{"n_layer": 16, "d_model": 96, "n_head": 6, "n_kv_head": 6, "head_dim": 32, "d_mlp": 256, "vocab_size": 4096, "activation": "swiglu", "norm": "rmsnorm", "norm_place": "pre", "norm_eps": 1e-05, "positions": "rope", "rope_base": 500000.0, "rope_fraction": 1.0, "qk_norm": false, "attn_scale": 0.177, "bias": "none", "tie_embeddings": false, "parallel_block": false, "init": "normal", "init_std_qkv": 0.0763, "init_std_o": 0.0539, "init_std_up": 0.0763, "init_std_down": 0.0, "optimizer": "adamw", "lr": 0.00313, "lr_mult_o": 1.04, "beta1": 0.9, "beta2": 0.95, "lr_head": 0.0107, "grad_clip": 0.5, "warmup_steps": 412, "schedule": "wsd", "decay_fraction": 0.561, "decay_shape": "linear", "final_lr_fraction": 0.0, "batch_tokens": 16384, "seq_len": 256, "doc_mask": true, "train_tokens": 95160000, "steps": 5809, "dataset": "wikipedia_en"}
Each number is 500 + 50 x the weight over its row's rms, rounded and kept within 0 to 999. Layers, rows and columns count from 0. Numbers have three digits each. The size before them is the row's rms in percent of the matrix's.

# o: layer 13 attention output (transposed), 192x96, rms 0.0945, rows 95, columns 0-95
# q: layer 13 attention query, 192x96, rms 0.108, rows 96-109, columns 0-95
# k: layer 13 attention key, 192x96, rms 0.108, rows 96-108, columns 0-95
o95 100:462560479490503545506502490425449577412446499409431491509552544558574500435567460573429474479494579484547585466500544470475522518517521465555511512562495539503535470475562559478597588541523463441507466505527485495485493437583508514464464493419440453481547306452506489540476521437422425450
q96 099:551506423554428592571557499490460477482485564495417502487465567431620471471587567492481467470534456428512457541470536467556580469501503525547420474549472430510482490515339424579505481465480492489442486531451576502556569505588459499542560582511551505491493488470491504544546514570462574434
k96 094:478433428525493464546396446503512475434542428494497557521437500512553532393448429426485560540494498551450591573418517575545502569415491501434530500556501435477404541493563493551532529496508550566385523530510459549463563511544466556502391434509525489539523456457471495614491474502444542478
q97 104:468498479427487547543583558487478459517474549495531534440432551481459555530625525485544461463437510501518489536565538410503560469453503539450492463519410539350436558582479447572548433432411553471509454498478500447545512471398531517450454589460480438482518529586527515427516448484447501445
k97 096:453464540495563440489617522445525481435454496529528399513439588529561457385517501484492520490454486465503478520643511484547507482530541540519505521491547505556592443459470499424517529460502433524541456603386455462520479493576497485552587541551566498474559558536505482536460485434540465629
q98 104:475440586527462588476553549475552544587539492483633486468497554583415459540540396464502534488515539523527477486571500583556510453511477519549394578504471582512485455442524476522446423522461559515474620478556530454521505500511449533452494549434471569480495489546463588579514499577446477563
k98 109:630475464493484497499529508462465494432501501491542428442531530425404534497507529436467463477536476572460382503563502451445471437446577461600436459574483435554484617449496544464517421528454477542497571446493416541446477494505540462446478452565442396503509479509509509395561475475522556467
q99 108:468543499509641475426451522603520529443442449500520522576673370541506514525430470455485469502494576558539535461457526473480455402506560509428569458430490471532503481442524555398445497522602472538515512452495512548512533458467541461512463459489578512491484460458501474491430517429503504473
k99 100:453483515561507500493467475471547554459568518584529454529515485503518512501483428602495540481542464440465455518453429557599579491460500496572425490465407454460448479503529480575479526524497579466508442499563414534487519430509439521493460396395419502472459444465451527587520423583476575377
q100 112:547489549457502435498505484558390395381444511471428416555525516550555499477482522448468464574510473494458540536394525406474591486458485498514539500471513450521546465523555450506479523512438531586577421514395461534534548487485538425576531490452556491491510469476530418386500577459521450447
k100 104:362505572471483561438459459494561465470460527492463626602546507563550468504496538566527435540476476455494597535415545531467522508593432475451585503455570518471515505496597474533540566475491527533537427504523603449528500539450528484537524523422530576499572501583474501552457524517483434563
q101 101:599496524461496480583517447431458452517521485576389428453445512491512558492438576495537567434516471459504545539503488526474487571452439438498537577536430475575442521522434435555546609429484548423390454504557526479474446459468494571460455483547574498507538528585436537512570521430530471466
k101 112:487481438479486457400544470533485408494386484467458589494601526473543468526484508409476486542538485617511540480439551497399490512512441506449491502482604565513501481479566508504552478473468507479493485544482565542574470487511583479575614531524554453513506547531526509428471509412472382614
q102 110:522479593438438444466497474597474471475448541504419458587585529482542495370518509429499450462459483483446537528490472471470572452544408488547470472469559465542417472520599494485463442500414530596554479513411476497562569475408496474554482539416467466535446441481515414452532514498541438483
k102 123:423519552453471514466482522507483512497427512470466626587542516561551414546507567529469420570514454498486511486394533525417509443544429458497509554475593446418439471453590483511575549480508534515523389524498579476486561468519564505519612528418545516440485505543512504459483466488398459564
q103 098:475564475551513439555416560465476390430452496507432435516471550544478564442483539518504497517431465383404428579349538384460589486426518464469438481493528423464507513485446469543413491488551533439461466432444485504567567497489534466527444486498515453506566490497490485481536538475511461503
k103 073:420490479434565582466484435499466515417484483506513506575506535505478500524584558548445404496447479576479502477429488522496505391551526537470462515527583536492528425433518519519483504435469454473511440599508595551536497486484602479525571579430529565568474447500528459407416519504562413592
q104 103:438476399463444545468619502457509591546556557510527574454466495397564494598462480479449545540515538524610566485560522586571449507446436557431530546515534524418497542458479592490548529563556479443495467487581535507441479541570503562482571547449537485476540560527517497532488453543547531528
k104 102:564521514550442512596515476536504447530559529542536459376565487455505613438509390438562546405518560557549423509582436465512452525497541491537432478471487586546527527474454429455453494520480512431458583440525480508533529463478457539519458516589557447458530548401447517552559470536474512446
q105 109:536474463525527425451504477556452489434528527462455586498465533508536398487519510465468404592556407451529508498549532369526496431562510536495471470591593439463438481476603515504492470513531505565550512471466474540593524526458575444530618547507565502477516554487577527431486494398533547498
k105 108:513604503460553498528499478470505439545493495512577620529473513487591534482506566508622410453491502504552522503466523532460578491533514587493518485410634589559495461498506493486588498433477563443572496466420574473579501506472574524549548527482543577552554496454468502439433490468503458584
q106 104:463520501450465461459495510573447410475424485476470445527605504466543487434502528472543441609444495506490458468400500423499605545545517526524528418524555420446477530479518489465384528475496599579505350510474512475536560431498506478540540464455475490596531413498567445456484478515527483543
k106 153:432490560462522511473475446523543505491429499493505565520481555572566440503495536545551473505471450474442552429342476506484540511585464518497539542449595528520579461492585442471478480526471498479559417564471595447528543549487624422541460532457535510477480411598441471444476499501480424575
q107 121:492509537518489429484550505616401423415395453469371459470470512559541538495475557493498483539472526579445558513456523400439582455437513412485597475513513472433577441490518448522466441475510494518483536509459458488518554482473500423547538463493560456541502509490535403445519550397569481459
k107 086:460457430449517579455521379544457506525412482469459612648521535621553492506481555509485575476532504482494612446551572513501503523611483529468549483482487529486499514479530548507475564430525428533478596517477549498552455503535529467517570510510521548597453560535531455507484572452528430508
q108 122:480531448513362582540584467493518523473536525483422624522465518530592472583478529543463466550488590506557504479475598469507445480449492531474490548569498506569423513472527591561519467456457504475550500470534515553575466579522528428529642547520505550447541576455482550545478474449502565532
k108 117:481547444558531533576495426463505421481517534537468545483455432453594569432483498519632469438531518472598507545539505368529457538475511540458429519513520566566478501442461406483511452417478536453545475469428511520599432451440516570499541529544571511494543551435445437498516478464520567556
q109 107:439443559522520517408447515476453532480562552495539529429456508442435394538468473461535390444636389465544557567534468534502504408458558523489556437471517474490543487427511456503510544586582507554439604478453494521561511534397470528516432468508529522575470485527503522530543447498473473446